config.yaml
n_layer: 9
d_model: 128
n_head: 8
n_kv_head: 4
head_dim: 32
d_mlp: 320
vocab_size: 9090
activation: "swiglu"
norm: "rmsnorm"
norm_place: "pre"
norm_eps: 1e-05
positions: "rope"
rope_base: 100000.0
rope_fraction: 1.0
qk_norm: true
attn_scale: 0.177
bias: "none"
tie_embeddings: false
parallel_block: false
init: "normal"
init_std_qkv: 0.0442
init_std_o: 0.0442
init_std_up: 0.0442
init_std_down: 0.0442
optimizer: "adamw"
lr: 0.0026
beta1: 0.95
beta2: 0.99
weight_decay: 0.17
lr_head: 0.00972
warmup_steps: 323
schedule: "wsd"
decay_fraction: 1.0
decay_shape: "linear"
final_lr_fraction: 0.05
batch_tokens: [16384, 32768, 49152]
seq_len: 512
doc_mask: true
train_tokens: 138000000
steps: 4261
dataset: "wikipedia_en"
Each number is 128 + 24 x the weight over its row's rms, rounded and kept within 0 to 255. Layers, rows and columns count from 0. Numbers have three digits each. The size before them is the row's rms in percent of the matrix's.

# layer 5 attention value, 128x128, rms 0.0632, rows 121-127, columns 64-127
102:111144168120164112113104130116096141081128101126155119133151130139149106142107129121132161081145156097137126104149131116133138156130109164150145134102158151149129115114115134134157112144096086
094:114082109122128120138142108100109165131124123150157054147064134108171125135152158162095135124140148128119149167159131143119094093157131178120118092105168129127143131120120128107092124132083139
094:163144128147135144103119132156139150118124130124134107109129128170098091163115095112159111137141139152134113106148148123154117106141122163146118150102143117144080076142106127122116063150125106
103:122181125141093144140116187150122166082129105132146121171103112137122065102150105105092151140119117124151110129146165121125138118152124039109089122104135161131102134116129123150127135136112112
092:082139102125114085133162148135112171147146128132146141151101160141173116134109119160112104101116141097120100169160127144123147113144138144129136141098117162149118087088096136087144138072114100
105:157134114140146083123109109156133111128163134116140142087162121087154113113120071132158161136132110112109117139142113072164176131136108107128120139117107106107106100077113175166135101151121154
096:098132145142095079119140148178164131139100129100090138133115110078121119168121110098117124149127111137118127137142097092092141117142098095140113104068175125106121155145109149119129116127133132
# layer 5 attention output (transposed), 256x128, rms 0.065, rows 217-223,249-255, columns 64-127
113:122118130148162131152083140117078113150076173144097133147172161140151129141112116172093121111139151125177145128129177115135102142153190166170115112143138128130160144148122126140153113121182118
099:121129126136142125116122130115111122191109130114144136124145138128165142144154158143139147090152135117129133133144146151155141142171140157154107152081173148065134149132074095116093157087183154
095:106151105106120135127103120137127110092151147133110139107115114142095126142141111118096127131094132165129151136150160151126144138133116118132133057147133161158099116147125137128169178157104108
107:109110130153126130088120136127146114116150142089105091134127113120143139097110106128142122134115039131144127112152132087105100131168117099155165132104208137114135145067078131156110124141067110
085:146131067135101110127117163081133133173112164142102125105157092149123167145134138129113117119144140133182161137111136125107128100175127143162153163121153139143158127127106112132094106168165103
101:114148149137101120104150127085147111148132117149137121128099137097126122160129130133113126133170149155111167096128157114114123132135149098074135120127185108141124102150141116141139159197112112
110:156128164162124121115140081092099123123131159136159114094119095119094160150124116141181158143094144119155119128137114085096083152171107123108114131102142092113106137116078111118115156122077149
094:094133097155172102108124183164095100130092107126129132153100141127117123110110143110064108099147111106164118105132160132121137140154135120163141105167143103118126157146072120164156108143104113
088:091140112153143128152102187101122109162086082170085142092085120136171136109109140131128146123149140123163133134137119168148140158104128153145114118088111120125161136147124089156113167121163153
095:127116114122115132118102165147127085083137124142141112143093116150130138115150108119140121128147148150130133123104193117127130126166109094169124073135145168142096136114142132128162127154135065
094:122113140151168111152108157154138104109157136102124097151145145127122112088104103151091108113151087091157097113129159114119134119135135113153144099148178106130134174095098125151143124175097090
100:130149091160144101144111169148131136147097118139112150124101102140174152113172155111090105094146120134169133075129128143158131115129073132142156100136105111089166153149107140150117138138126132
097:146112173126096133080122125114154112149136134112166134129166131086076124176133128177113137136151146150110119115144121116106127097126151102098124197170194076158125153143135112127135143163127139
081:150102143124134116157084073105130124104154131096123146139129111107069140121131129157170119137075142135087094115107106081107116097130091115101118156146109146123110138133117148138099173148122114
# layer 5 MLP gate, 320x128, rms 0.0702, rows 0-64, columns 64-127
091:138120141114121143091094130136153144107104148092174167119144124112149128175109134113137121128140125110164130125113153105162112098126175164128171130123147151123163115104127121101071171131143132
081:124097138115117142169153140109150083118157163117131103137125152140161143171156102097085170129099092153139141145122187163131140125120164111126131109117133130136098127106164190148149116117131087
096:132151132137089163119159151153071116103157106128147188110144138141083118107157133097136124124102117074075132067113147137151114178111092136116160137105137138142087105131135126127100129141134124
098:156145117128174164092120135113127114100181100116128127136138106095120136111106119149079143113137115110141117136146140114197070110117159115133107160154083132126111110101100151149109112166141123
094:112156106140153165159124131090141100103120126145105157218115166114135112134144140130161144121128085149075089134149099121142120121137150100104118113151097113126133151144122151094124125149148147
097:137145069121151128152132145074108166097105135143111121117147111121120133130129124173119116137110128115093113071143138115111103091114115130116113093131124106140118136140142172108113103147044124
103:136132099133122123091143101105157111111126100155118115147063144130175112139079150149135135133129119104063123132138160101110095132111120101133168143105165131131138104120138124120117133146113122
105:086125119079167140097110114133184111161136094124128119144129100091117111140121162109082188140106173131141113126150145129142147121102135122132119127129124137088139125134114149163089153111117101
104:150124127146142153120110138110096139142096141148139132095138108101154156141155120092108101114133153113137160095132167115088128125149115194162118102120100104141137099157131141128117151141164109
111:117123125100172108143126116157111141136170098121136092122139126119132131155146171123118169115103142112101135161149129136129159178097111100115162116095124126087101115102140147140113121114155096
100:145117103128120123149143137156071122155161121126093142185132110132133074159131105119121132137137141116128123150149142163089067086173139106117121154138142145103124130188163132113121125142143115
095:099108127127120127123123113123109148124120160168147113134115150163121137098162148119185172145136132115117124111140128139090127160143149124108119158115112135167063143164140127112143149115106134
098:096123117097084131144161142094121130131118183116159177109156113145113142143151123117092122124119171132122142090152149146132140115110142161108118120077134112126065110118140146077167066144133125
097:106136129137132136095141111133122124180114159150155128100125101113137127121099122142118142106124126108149161124154154137097161164133109156109079161107168081119157127147145108146117106151120100
099:098123129119192156114134114091153144180136132094075141161169132130174101148122099102137136134107147132164099152153120153151109100111157120141109091177133143142136131143123166142075118121173106
100:127171123132151141110130124154081145093152139132120109121131127090101096131163123158159121164086111128130111174151102141121113156124125120134154091156143163125125182096142121120171157151122138
091:165087141107104113138102113076086138118150115152121166154109156130141104147119140145109104107150127117098126084093112109116121144138127101111111100124076181116106119098175154117097118138133109
090:122107128126131101111140144120138117119125166129164147120139136126118084114103111137165106102116090138160166090192146151127129121160155158143122129098137161117178147134155102155114076212135079
094:142104118148153136139130177144127095132131135100122107135203100129102129079095133159125118115155142127133115129147102094084123138097106178162136159122195097118104091106125101136125115141094143
114:067116087127134119128156124101133139150147113127125105124142157126138133129092124117091130125123144124111103129145108141094104144135124111110176089175110128098086118141111171166119121142136071
100:133173127134136130124154131132139113098137119119112168150114131155115185115117141097096156122106108135134174134123139128110142123154156109102194149082139125102062145090145110136114163127093146
101:117096146126141117118111146130137145170135128099127173144124107143167150176121143103094145084135116111080152113121129127107116132120074109145155121137213117140132145076080120083124145110135165
104:161142116111110150152118098109152107136165181164153136112135125097148083175133125108101131135127121124086108145148114137151079093129124145096122127089146110130120127099136175113156140171082153
099:101128123081142123075146128096161097135102140127134108127123102137147184110138129082140097109149136151111180130126137115099120124128132116142154138173164101098127126126097098126139134116134096
105:122126136113154132119175119123167107174117132122143117089107151105126099108133153108161133147108158096115142125105119116086124133132169132087111121137140150149138126115142173167141129077135094
090:113120096136121093151118124103139097145103123097144145152092119151146112117105145166140165113102128118102134138149077139110132103152111125164113132113107129098119125133069105154136150168135108
116:123181156103149110115128102123110107147160128157137111130197092115100102160138152107114129102107094089133129115133138164142148129120114145137099122137134095117147131188116173138160147133141095
117:107150133121076133092131131164098137145146088109148108127170115083111059099113148098142153110145128132117156143146162148108169127094123136195113121143124123100089092134130111116150155117118066
104:114106131098139149096137061155127091124150077167125115134129139092106127139137147072132113122118097091171116136124154147120170150069137110115155112120154155112121104111142147156154136106137142
095:124113094095094133120081083137147160135096151123142120112112119114118122155113147130122125181128107111148117128139143110101056145163089137127122144127124165155127123114136136147140119076106131
100:135123149088147163098132114168133133115152132153098119106132156122115159115138150107135146169147200119144101140130110118146150085144120153135156128148123140103130101104089135151123136130143117
098:126107121124103140101120142148156102162114141142150162115111108135145137131103133079128112150130129107167132121133159079081132161150138112121122093106111116081143126117120160147127151125147109
117:106141135116080134150113161104120117143151140090144170119121113121115127144093138115123132106124091141167141116173176105127145164109124107120166119080170087115105090155134130163110124123110121
107:160133139086153141125094118103098178083169103127115164100105129120111149119162148071132140110139137147127148171131147166154147110120123134094153109097140157120126091093137119130123185105145107
091:144175105121089133120150124093169134131149075134168124099134113129104150097095132087119124189085149079171117121087125111166098081140127119102141092124129149139131132184144137137108093161112142
103:128116110099136095106148112120142112118151105138126145123141130146138126116153129083122097137084152121089157127156115137170140149162108120136083104132105111110106119146168094118166147104114103
104:159143119109134151085100147174118124136152124092123163125142097112105125120116159166118168146139159131172105156112120151142112102120165165125100144136129142113173120131087102151121134131169139
105:156101144102135163119108123111137133156096170105105125140140129100127144120085098085157139129132116118130142131137139070117080125152119144141120142139148124140149092157119143126113117118125080
104:138164129109181126128132109122114102101177130147086099120145126098111092089126126135178160147135141083096076154127119139135136128081148132116166128110101151183141112172105166155130152126169128
103:135140127119155123101134143122135118135124135070125173146126114144144156113091167134122144154106103091138127151157140132138082105117117167137103142145133096075162125159068111204127097121175108
110:099101108162114066133126140128125107112169156110091117109157115140094144150102157156133115130085141119120140117152135115080132097101149168135088105094117112133120118114144153140165131133116120
098:148121089163148104128158190127120128126136136118166115095118137155116127132137095130173136160122097123116165098171093171115131153126128072103120146120130092146120098140166107120122122136111124
101:139141141102154105127112117121117139150135161105151153094143150103096130108115173140109164133085147106106120101151113089137162107132085127089114124081151123118107141105146083109145104146108165
092:104181111132136117128141124111137140148185107113120172132098129145117114152179106093086119126115185108104166112091130134135103125118173139143147116135138123117113123091096110124096144111088127
102:071103105130144144131162111145143102120110147089089139111136114088097118161174104109142126116101164105134128074139123125103086138125129120104157136148123100157083132136139100088165164116100143
092:118125123141112166117130118120121123130122124129105135105067158176114130108140132110130127170144164129081121112130101171094110164085121156099124123130121123147122127145137153138141150091079129
107:133104110041149128116135126140099127119179127140128173115128136097136119134119124131159135164107146080123149158136110182119139160151132193163105136077101158118126088099125145141149119113149106
092:158151117132104078128119131121105127097121125143145151105106137142111098114084106111156104076151103121084101124139134128155098105144128125138167105096148149113133125103163130138127163134079104
121:160142136140125172122148132139098063156159084120131124159118099121111134123095165098111135139142158108162133146183113135145157159096141128109140104143159156115135119148100150158168114146135086
099:102148104120089118132146099099146119143143131105130126171177133137126168150109136122128155121126137144127151094133174129160152109090159112151131113131146099097129165096132111168090167149090128
086:123136094090087135147126099090072127123166088112141189201119129093097118128099138125129141096154119103104112136152154154130162136135106110125115118156135111108121078141153124123114123126129090
094:117117159137096138089107152147110146121170151149123113096144143150129140163145134142131125136103126099120162103106118170128120105067138104142122062122081148133157143158139106125145150157156102
094:147160103155155104108114090130111128146130121139154121185146082128104130107124140159126114115099131100139118075140108172141130149148149164098128116174161136114121163155145136134126109133083127
103:133191119163114108094128116151170114152138118123155102139197141133138106166124083082080188142119126136135121117122133152125114133156082129198132126118134140086107106107146164155114129135105123
112:107108117122144122158149152125155143170161100119087106150149120125147144149154101126147099128083164110130124128157140193101155130126143144164136094132083136124146129149117092143144135154123088
109:121143143153083130116160146139102114130105137149132152138152131120130095093099120098095153138098128130119110120132158116126152110104070109130148126105121117121133058115145140104098140130141136
091:152154147110128099115163064148094128135140117101111183079136117126119166129116146127115123161135124122110136157100142128146100113146133133173122118085126137108132115113123177120064112111133083
097:118125117107115112066119135149085114178120125086125160132100128133122095140089125097111119121141123115180097118160122106123086140113155146190153161122146090134136108142133111179114152122127132
100:173166141122117140168160147131072107135087160116152100125118128122127101111126110112124152137072096128131108072120155130116109125122086134099130118092122086125100137157140115125126103126092140
112:153155144109151117089113106090113154104144106142118121113112119166103172153173165110146139112131150126133125141125132152169143093128154117119133101118109125122119119115112062127133149117126153
112:114110118129127125110170094117134110133174079147130113158153110146103106154096168080160114087136101151132134126113167155154165145117153115122141115121111142112097090123102112135132177158141051
105:146107147145110119147103160126123162150153124122116158122174125101148135145144151128093107169129132074152152100126156183100145127114138108114150094071081133088143133139147132111100140106136122
091:142137127168132167157154184119112113133127107087165066136136116096120165140120099151073109162087137112145125100126136133121165155081186135099123145145127091135148150102126114102114136189129158
092:106086159130147149095135168118166098112102137116133113093129121138170099127140137130089096091082133127152137153148119153127096108146116138129135104144153087146159127132096177140140111151147093
096:144156139141150150150088181119105147125140161106096104115134110128127110144071149160135120123137130123158139120101142079132097158096140157130136160151138143113159148179119135146099123129123146
# layer 5 MLP up, 320x128, rms 0.0675, rows 0-63, columns 64-127
095:107076091115097148109128144080140112147122171133147121122137107145139131123108097122143066129143149157162169099142129142138127090071152117164088091152110098139157113148098136141151155162121128
089:129151103116123121143138107140120143127119115127130156100089108147110151126112176127109132114138180131143115097116128111115081129115118166170168107107177147121133162145067097130088187139116127
101:125139115106127093137153113115115144095106099132091144132078107097094145094112132151146115106150135115110133153128122149196162155114157095094146127150107109173114149176153127119164117160080154
094:110124129165142097164144157107125146118093125112143146126146165115125130137139133087127145127132135117162111098169119165081170156095132139143129147086122076141091105139145140118122104102143158
091:137149123109105111096099167133142118134148118099126160145150107151145102118156117101096115136128115093167124148157174148132137095136093145150138158110160158142118063139103144149113150123154110
095:128136118108117087184159141114147131156115099156101140155101106157149119125090122120114145160134165147147111115114071154124123146101116127149135146136193117140146134147095122133112150121108093
098:116146124119098126147156138115119178170129144085141154134159141151130162143162177093131127148082152118148127160130144129074128096163120137102094113132090100093110160131144107121124103082127145
110:133099104125116102099130133105139136116122146089116118109111155149129166123118152107152099146155109119117126167124135145110125137162108130179131131149115117111113165121151103114119147139127115
115:134138098137128175144124131093128132087105116111146082144137123128155168148113140120114085130134125092133146112133157142128133089110139188202127112116149083142133139169105158102098154133159095
112:118126098137196160143115159130165123110154136146114122171121110169166131120123138158102130083112113121167112111124123103114114136159180151163127116165081092155127149133128091107169139169126112
100:151116121138128134140137096171087090116157149118105099161137140129091121129113140146110094165131163102117144145144101145113118112127175157138098141136130134111114102146172126170132103114130139
096:138119127113166164123128108167177129164125143121083154151108122097150142158121160114129146158140133119118189147083174140098148101117124115119195111094119171087129119186145155150115166119125094
106:152120085125157142122150123099160083156128106094101136122110121094111159136164097157129101158161158135119120149094104101152092142141131131093160120117165140134156136126139072137126131130173119
087:133100146104186076142105116155125121164109172123133139151126130125113065123078147196134167086137115118129125106147101136177135137100142144135122131120172143135140104113142102155093142169140106
097:107092101172100158117197123100116131146118124121126123110144139111123127159157155105133067102152124090099094124135151145142139145108119121139128102158111125143126138152086130094115158148157144
098:118139101095126101126103120118154120138125119126140085136139102102125133132106132121147186116145105102114090153132129130172151168107122136097138197161141143116122155171106119121129149102156092
094:146138127154149147164154159100142169122128148096166174174108136116154148174142130124081144140133124130086116102079126099113133108157107115102149123106143126115140123113124161158121137143135143
087:190097184171127154136128149122119099125135139141091096126153176122145177130157122138140129158100142119127132170105135126092126120145135110113147144106109137150122113098155165124137110116112145
098:153131123158160075128098088086102144072145147149146066104147131110083158116116126157140093105135116126119139147129094133137094112086120151114109121128110172143162119131145080139175108149118144
105:112175107132101069113162128099091148135130108155136134166132121106151142135103104076133138134133118118120119136130146126136076142145149119139134141127119134090121170104115182142119116125079160
104:148110128094138180130120171145139172145090093080108115171108120130156118143081146126171139157113097137148133163087115134094128104103110080116153145129139133126145127146116075168098173145171095
103:169107145151107120128097146130097133137135132120094137186164158089108161133104114144120180107114103139140109143133088136135073140143105094126101135137144095106135147135112149127118144165146166
103:140110125156126150161114096099174124152159155198121157177107155100130137141171144082112120128134109105106155169118125167086160114167100142110130125081139140143083116129141133143140137137122156
100:119101126104088107136148105141086137093136160124132116086128091145096105148145139117164162125117147136122143071103169130085155098143205135139137132111088107142119141113157116109121131141097105
115:146160126100102115152128107096120145106120174130171112116158155108113118141124120145118100128104134116162146157127202106144092144149141193121139114117156174088160148144096123116124128182164126
095:119154151105118093087130069101130107139135141089124121123117115104099129101064131140137090161094116116138109124118082128158122158096137112117152102154134152140159142178148107165089183143151081
100:102116095145099137155144158079151128145128144129120152155038147130145142103122100128163169119114108155099093131142129112142122143158145125119140169086111110144094123150120107128124077127125155
106:185108150091117157133123121120132154133128139115180114111173087129100123128111127107107110115146122087154132124124132141144142200115127137166139111121116118106152090134131161150095160166164091
100:107175150129177117114129132102142118152094125137161154135148107108142156093111112142118131140115158128139143106142146130172132133125079090112101102141165104142156138161138138119159138129111117
098:090134078136134108145131101129099131145118111112130190133117102122126141117148141111154118112176093123142133086158127143124145151132149096124128152115170091106110126136175080117150125149101133
097:179139101174111125113094130113150125148130114125148097139138163153134118137111110143135111139105060112127142131117121127114137136114148141147119124116118162155103139133143144155141157107124137
103:151146167146117074128125121109104182102161127131121156128153152091143103140136130123106163137144106148092125155140174147138105098157123135127094129137122166100139126097139145132121112116143132
106:134098104121134152134130151148165127134126134138128059157113147136100119157142134109142138140128119106131087107146102113087135132107152098115132109162185113142140144125121105097194163120124159
108:108156151141129149120151110109095135123122089114180112159125143092140135085126145115105181112152122111142111145126131107117108159155126131174130084156156090147162114075167090108108114138126136
090:160054087137165102141120130099112154112132109121141167123170123144167113154131148158123106116165152086117102158130151109097102122118115126138132135111161114130109107094089095121133099142151130
107:121117123165153105113141140149121083108067119164109162151176132154156155125134128111146132153108131128105084087137144121143095131114100142169128125142140152153128126085111120118136081125124101
101:130140129121131132146137085120155153164119085125141147167128131150136140133134110117184128132122147132146091116114107137148096151118137148158125121164137120151166108133116106136108190143097110
096:123146127148163093110093102151161099161131138118127161136136133106137187144130142167132108156098141106118083102149126125122116101082099067097119142131112107102098150145113109152107150119125154
106:162146182120138132160122100115119098124167153172109093110153167137161136130110171123148163114130100102138107150124124129103146153115098136132159139106114092140111131153103137134116129145093103
102:087117119142134127150117131111143183140127149120130107116141107124119137116145138179158173162187123128121086150133127072120197131109140184143132117142135092095185112143111107113140120134146130
104:147140146107105150131099117116126124126171116120148136119151141093128103104157090127124168101131088125139094124130117129185078103138114082134124157152126155123145137157154123154107165131135178
095:113113150137170133097153108163151158161118142111090115145152115098124163139142148113143132090127152105117125108127120141159119138104125147139108118171142161112195120126113157092106131186146148
106:102165117158144124167158140039157104115136156151138166141054136154142151155142130116164107122157107084100123148129113190116156125132129102135129144152139111159118134124120151145128150100111116
102:132151145162132194106118134118148103154140149147132104086113158128098107155184119114134122112108130121138150125109095141159114135126134127136108139145125136145142116083093106102122088184090144
099:107133086162122117156173123106114124134131069158119120177123170105141151095122161130159138150113142130116151138109175157130119100126162121119123135139128141145106121108103127157173123129128135
101:131120141153071108081101135165130120129138114153130167125139183145117132119141089114138098142150143134145166148156126138115183158103104106141077153138116098117132122139118123162147155112098121
101:085133147126085184157128167130146155155151130117109118094100152120167129122127149112098146175117146153139124120123108158103147077134082113150129157149123129131140147122111099154130075143145150
096:115110105143114159127149126169151115123120068107109163115127171130138127147154114097110141101119116131099181105171159125182126150134166112154132154112125165146147112100151152137159091169116105
106:140119118127137114147153160114169135133084164127162096130089168121142149131120144151093152115124117155106142139127135087164120139163134165112099123140170106112129143140108134097140078154129166
114:148114127105141171175134161146140133113114094123066119122133134141127100102186106093129122155142165115107121133095123163110111102118131120128095106164115162149099109165132160140155132116157116
092:166124120160120104125126121149088124130132111134163147143121126135111124109077107131114158074163083135137105151137106151134154186118109089110120155133145154159122103091143110114148144130137117
097:170091085128147136129145146137116102159103168118136121097133135139164125132136120162151099089136124091153119120118147106140050114099135150118142135128143129129143124158116117113115116162155128
097:095112129126116159121132134146131169100127122118130171098138147169117115112110123119113110098130086140128129116161176096121130136149093142137135141119155158131144124090131180149114145097129120
101:132165162140106145104127122156132137115133074086122149155159143171118090111120110103070145116148123127095139125142126110111119121104099109120106164104072175167115129111137164110151095126165156
105:130080143142152122146152119146174120130120097099168145093119087163148156136079193139170111143140142103133127180104125181133152147097116119145110135117125105118140147139097120115135141141137118
103:156116086115146116157153138099135136105087151100180134078089106139129176166143102164139136160149103126139144133166081124114119121101135079101106138103144095175139106124147101109108090135107127
090:130118149150148144107173087161090123151114122104114157089142139133138157102104125126131127168122119122105129123098085124156081118159118145172127119114116082124149115105113151103123141116095125
098:121114125101135149133132124114136132141120106122145152121118108109166108140128159129149154147147140137110120157136113123156123121164114228198129124117140104117160141114075132126102112174087118
094:074169127145112118087117112142124120092147098153125163118115082137153126158122151098124146065158102139132103118148129099123126133145113082120124169148123102137142118115145087155119147115146159
114:122133146157114122123124142149157134190114189113094123141114122132128111164099156153070129142119133109149142113123120109126067140098113160156115149169146130109150147144150168141092154140099124
106:151159114171117134105168153127101146146136136161113100124140115096119116101107098070149100143118170125130141119127148128150122110166111160088144139151131145138119129115126193125107129147109102
096:076146143104091130114128145116117144150149148130110115139102142085145102131103134114109065122080089113113159126125123119162099147110105138129166104155146119112126134165141160117103155135161116
095:132121131159131127139112114125098204110111148104142139099105176168152129122162148157132165116155137170137169151117128102131113134157163121116164119123122133104089126078121118130117144128122120
092:084131173131146109089092136119117120154136128079139097126160134093108136143117096128090125140125137102148114104125094132156119084127132175133126146179130127150117135155149135132060120156135114
# layer 5 MLP down (transposed), 320x128, rms 0.066, rows 0-63, columns 64-127
095:150139096117114081150186126194128148131158090178106107131135143128118116131140088192139102111157106122093106104144121126121125149118118130109113127128149160119105103131179155090175097125175124
090:136151158118101104133122106088125108093161138104139141161144079114128134153132095131107178159126086144119163124145162136125154139096163112107124122121140148139123099091119159163115116146138078
101:103120133139148106084145113167109135124115099174138098083107068104110131137136169114162161094093129115149123108120149171123115147092155129152140046150127117170145142143146123072137144133131122
100:134128099108123147109101121152155160149106177096104110129123166123119127132140111142124099149128131139097141138060120183106146074135133112097124084119140115134113152161096123097109123135153115
089:128144157137108143165153096137126176107162146143121130130136116129100141128112131117155136113153145137133160102125111129180141093144138135100129130176148135132120132152120124074122123112151139
097:069100144155119140081144123116104175127134144107125149150106106107161118141148143126122152110143114176116138139136127115132164092110088117099143143150113113132121132097122126131137130130116189
097:144133116093123136140149072108106128119173137149141105137124163144113123108134099163096157135138112151140115139154128151129117107125166106137115010117145137143151134135133118100108148129154117
108:111176144115152115089198095151164103131166110122143123075109154136137138158107130079131133112073154128137101130130118169139157165148153134152132094163106159134134143155142131133119153113141096
106:117112113127100122156112184170106179136149106164161129092106082129119115098165116122113098154127099112082112132156148132121101122125136116116157151106102152154145116129125081117121152159141146
111:141111138105155132153113156144162107142179145141106161149108129109094128099105135133101092093102163113111164145122118107108145114154163115184126112113120096146107143146107066127138133157138117
100:149086136110116114147114125165106090120134129145111108127133137131114104118168084146158159097189127104160154123150134130111126096164085108113127137136168118152100122137104105170142135094161170
097:156143093094104096127128137090107077133135154124153134115141139123136145125149113131170116098148111109066160132121124133128114153126170102095120118143156143168101065137163139085145157150100139
101:150124088077090141139173085113106126139139137135129129135134120163120134152138080114097152099120168126143168123150169184134120134095170126087124100106147115128120136127155145091143093129121115
089:130128132161099144113191107100117154137131067120134127143115150152089147113157091113130113156112147102119128105112151147094170127144111121127145173127082143155126118115139142122170130117125138
097:129125112152153127096135092123142184184109127147135159107126160144147115130142145137136133119107123132141128097140079163136139116112115172156129131117110100118140156146140173135119097144137177
104:129129122118128134092152170155110129081153124085159140109108099129153075136127137151122126125103086096146117176140099160142121171101063167116112117109123109086122166151108130130180090116123113
096:131128117121162103106128130116126163094145127111122145094175118096136110118137078114168113134149123115103134109107135083145116129167160130118133179119135156122154091114120113118128142113149088
091:074165128113133124124107130151129126156086148105142141117112124130103116152104157120107109126121153107093127128082141133150154146120117109073156130169171101116105089123118072126140182131104130
103:067128139122161157111143107118117176108115115191118154135103181176149114121143131144166111107098096128132124110124168124142108121154128093112131115126095128167092185174145142121094123129130169
104:129096160127140121127144121127122098149113110168167130140159150124112144092129104109126070108125146127080106104136121132139086157154135102135145129130095141118116125095126174171117094114120107
102:155132107132120127119154105097119084130133124124157106148134081124124155148152121184132083117131098142141153156118107101110123122082146096107116118111148203108171130133138098101172092145125134
099:131092100119136106105155096100144160086123136086122115158118139138109118115151103134121127150141149142139106127103128138146152111110140190127157080096082118111091106155159145142088110143141142
101:110124138139143150112115133171086122145133149125118122147090140110133135094128141089115126125123139094107156159178125174095160127136142149122154164148146075134135162123138153113136123098148123
098:132134139096114160108096105122126094135096115106096094120129104164149157118119197115153138122151139183127121144153115121091145094132130156122131162135166157127089107103150122112118173146170125
116:125123116107143147124149158156129119107090132159145135111124153135111118105149118137096119124136144113145130116132148078156117168138165133105117066112127151096146041133101104150118159147143160
098:107127101145152152140138184121152093124120151123169122125157119138123130153154153123100148097129148133149156095134127137112112094129139069129120135141156114113141168162140123148146152142126106
098:152173097159092107150142115141110126124093152106163110121150123115116111123144174110105156115103144103110144103165116131129110141101123136125079092178152087098151114155126171117150139149126134
107:101103157142148119150101125107156135073157127100095138141105109115149116141130100137149120116151121141108108116070143142127131117137107108148147191107116131113124131088132150170111114121100117
104:124138119097125152142141073141136168101126138104123147136159114157122163150167134161165133123145129160140120145126149135108108117144117126132127164134101141116125073143171159085124153112204111
102:131119112139120103091127085094136157139141136144131112100119141111151121105157155151101162164139136128155112153163170173161093091154090119173168211131130117122087112140135133139105149144151163
099:163103151146112164156132168149127119152114163132102112138089132116131093133137128087125121158160145120114115110071094152085129136153131141134153120105124142123134145132161151107128130101152110
097:130086122095122200094123125120163063148140154098125129127132129197115103121145143084155115118071159136120161132140116110106188174158123117126129132101102112128136122124129177153090118123130124
109:155137168104150131104167096129137068131140161145134115111133130129172128106124106117122104128187162150151101088117150118122141125139144094113083106164125134125102122164146157125157130170104121
110:083094142107158151105131129156144127086127116127136150105129126161143130139141161141134147089133087141151131157116155093127121142149097113121124117130086122086142149100135103153121140147138100
088:139161112123135110120149127151094076143145111127139084113113163124097154097084142115099130146084192144118138119108124122111172141083136116141143110129093153154170138177129155124111100115090109
106:126112145105116133126140139109137130143116098107143181154167153126145130157115137117142120150152111130118135147099152137162140146084111145163134099070075104141130113124158163133113103142148111
100:110082128123139127137131137136139160119168096114124138134122143100131136125117079095101155094164115158161138157136150135158135125163135164160118171125146115175128124129109069170135127140084118
096:125155132142118124128081132138091097104177149110109145159119142110065157107092121101169089181097133119111172119162110103134093088162153128126142077132111138110128122095141139139133132119136160
104:120108135107119113081152183130157147127134135143136100140159112158170127191121142084138127117154109182123149090119128148151135143145164131116140105083166132125101086151152096141160121166127158
100:139141075159111170127111128144167152153124120096118096140118141104177132176128131132125146135140146164132158163142131172101095094160122161139135106131127119130131115155111100170141112137151165
105:110111099145133112126119157057161178105119097137139078159120162114167139170115107126100130115122143099147142160110119121133090117113105130096128129106118127078129096127097122120107108104080084
091:157175146149124118120187178115123130114146120149164144117145131124150148103089141119101115123131129159100160114120127103129135142129107070126143134074140107142108135126123118147120152136088098
101:118133166152161125124148132119136145141159120110122121126119124109176104135123135137126119115106148154144124103160121202137136134128121133140075155107180117132099119122094093108160120093143152
103:155099133149130146128103135121125118125107121128109094109119202130111122169137163141176151133096106129122104177158140107103159147174124125160139140147113074113137158086143161128136093129133161
101:129136131150142165114106094119141098132084153091059162086148102081108092126132115115156115144127121128121148108093154155128136118126174151138105134171130146117116131127141162106153169111142151
101:122105159094115090167131140187143138081127141117123130126083183124125132147109130099122104129149119104157161141165142118147170141115103123146132157170120137069165178139129109107132124099173096
102:112117137118129136147142101124131144124117145110151121161142126158158168174171071119143133117166130131125116133099109125113095146141106130118153183114123129098117076104086139120110118145165151
098:141134148115136143104157116107084128167083121144136111127138142116141128099135136132145123088174131106141121091125118172116112125121138146108098135149122085126132098157155147043122127106136099
105:150146127139091169061151127134131118176119143120143147113105116103093092124112188084117142140097112090140127173132118156137089125124167149095108098149133144112123158159121119103140100172124117
105:125164102118128151137168109109160124125148088143133114145126129144143155111137114093078156160120171120110175123129152147123133139099147106121104100140120122145156125150119121092097130132120150
099:143103165184135103117120126128131143103136157112156111115111144141121137142206131133139140126122118135188116130087132141105150135126130109144109114125140159209154088105115186131116145115133142
097:098121133127131152113150145171133158141114086127121123093093073114149053112152116120150148074112120093132106170124096154100159200096138147111108107102142168137129115128139123158127117175147114
094:134175116105130093126114148127131107138119083130141087133147093123142126115144113137119113143130146137151118084158126116168116135149152095092122103141142095074067165110156131078163111127089127
100:142147108119154131128127120131122135110138177112127132160117096145155176135141132169141094153124090130102154108144151111157113119116178132123100119142088119132164085109123116113161123126129082
108:167099153159133146110156086118099093156133112160115149099111119117107100110103162137124103127142141145150127146151118119114123159124171147178142180133126094140116111098139121109170125174138152
106:121119103131145145142081177128089090113088117158097128134150150146073098152132124114117080142132153171121161149093116143144141115129133116157152104124130149122149122158145137124139145125116127
090:137110128125167145122139085110126161139109149118135110101121149117156159088062099118144144100114123096145125125134092183130122103112149131105171162144108108148128111158081096114199162122101153
094:155146128103115121113099140110126151103149124141139125125134142110081156137153148106106137089136118118130134127163158141095156140108129094130087157179114083127147147133123116171134132078130162
095:131111165102148112137128130121109169154158153136138129123123129124109133115153148141148110142110127123092179126138141163127086100117137127139139119101151129140114135145102144153152070155100135
106:108183114127111121148116116154140173115135139076120165131097170145124093106180123148110164195146149124110101153149143170129112157125137138109157103170100165131139102101134144134103123134132157
107:140103126126143097148154096124085145133090158106133117075121144153127167099151104141120125125145136138169138118131118141165138121134113130089102128114093096121160155140143148126152091108140142
102:103141140169077119135157129077102205134117098109090100131105139131156171144146148102111122144117139145125152093138132127128085114131129170121138138120140128106147142123092138098130106099171110
090:124086116124100119138147161120130152156109116164125136143113125135101126103134111116124084140086139129132091106118128138143145121107124136145094156115112142131143165147130116113162135171103104
090:169156103136109132120116129151117148126155110164125150115104095119102107092151133112160123140129119094140159139121145119118161188122124103141079174073146132116097154105144081141142123112148148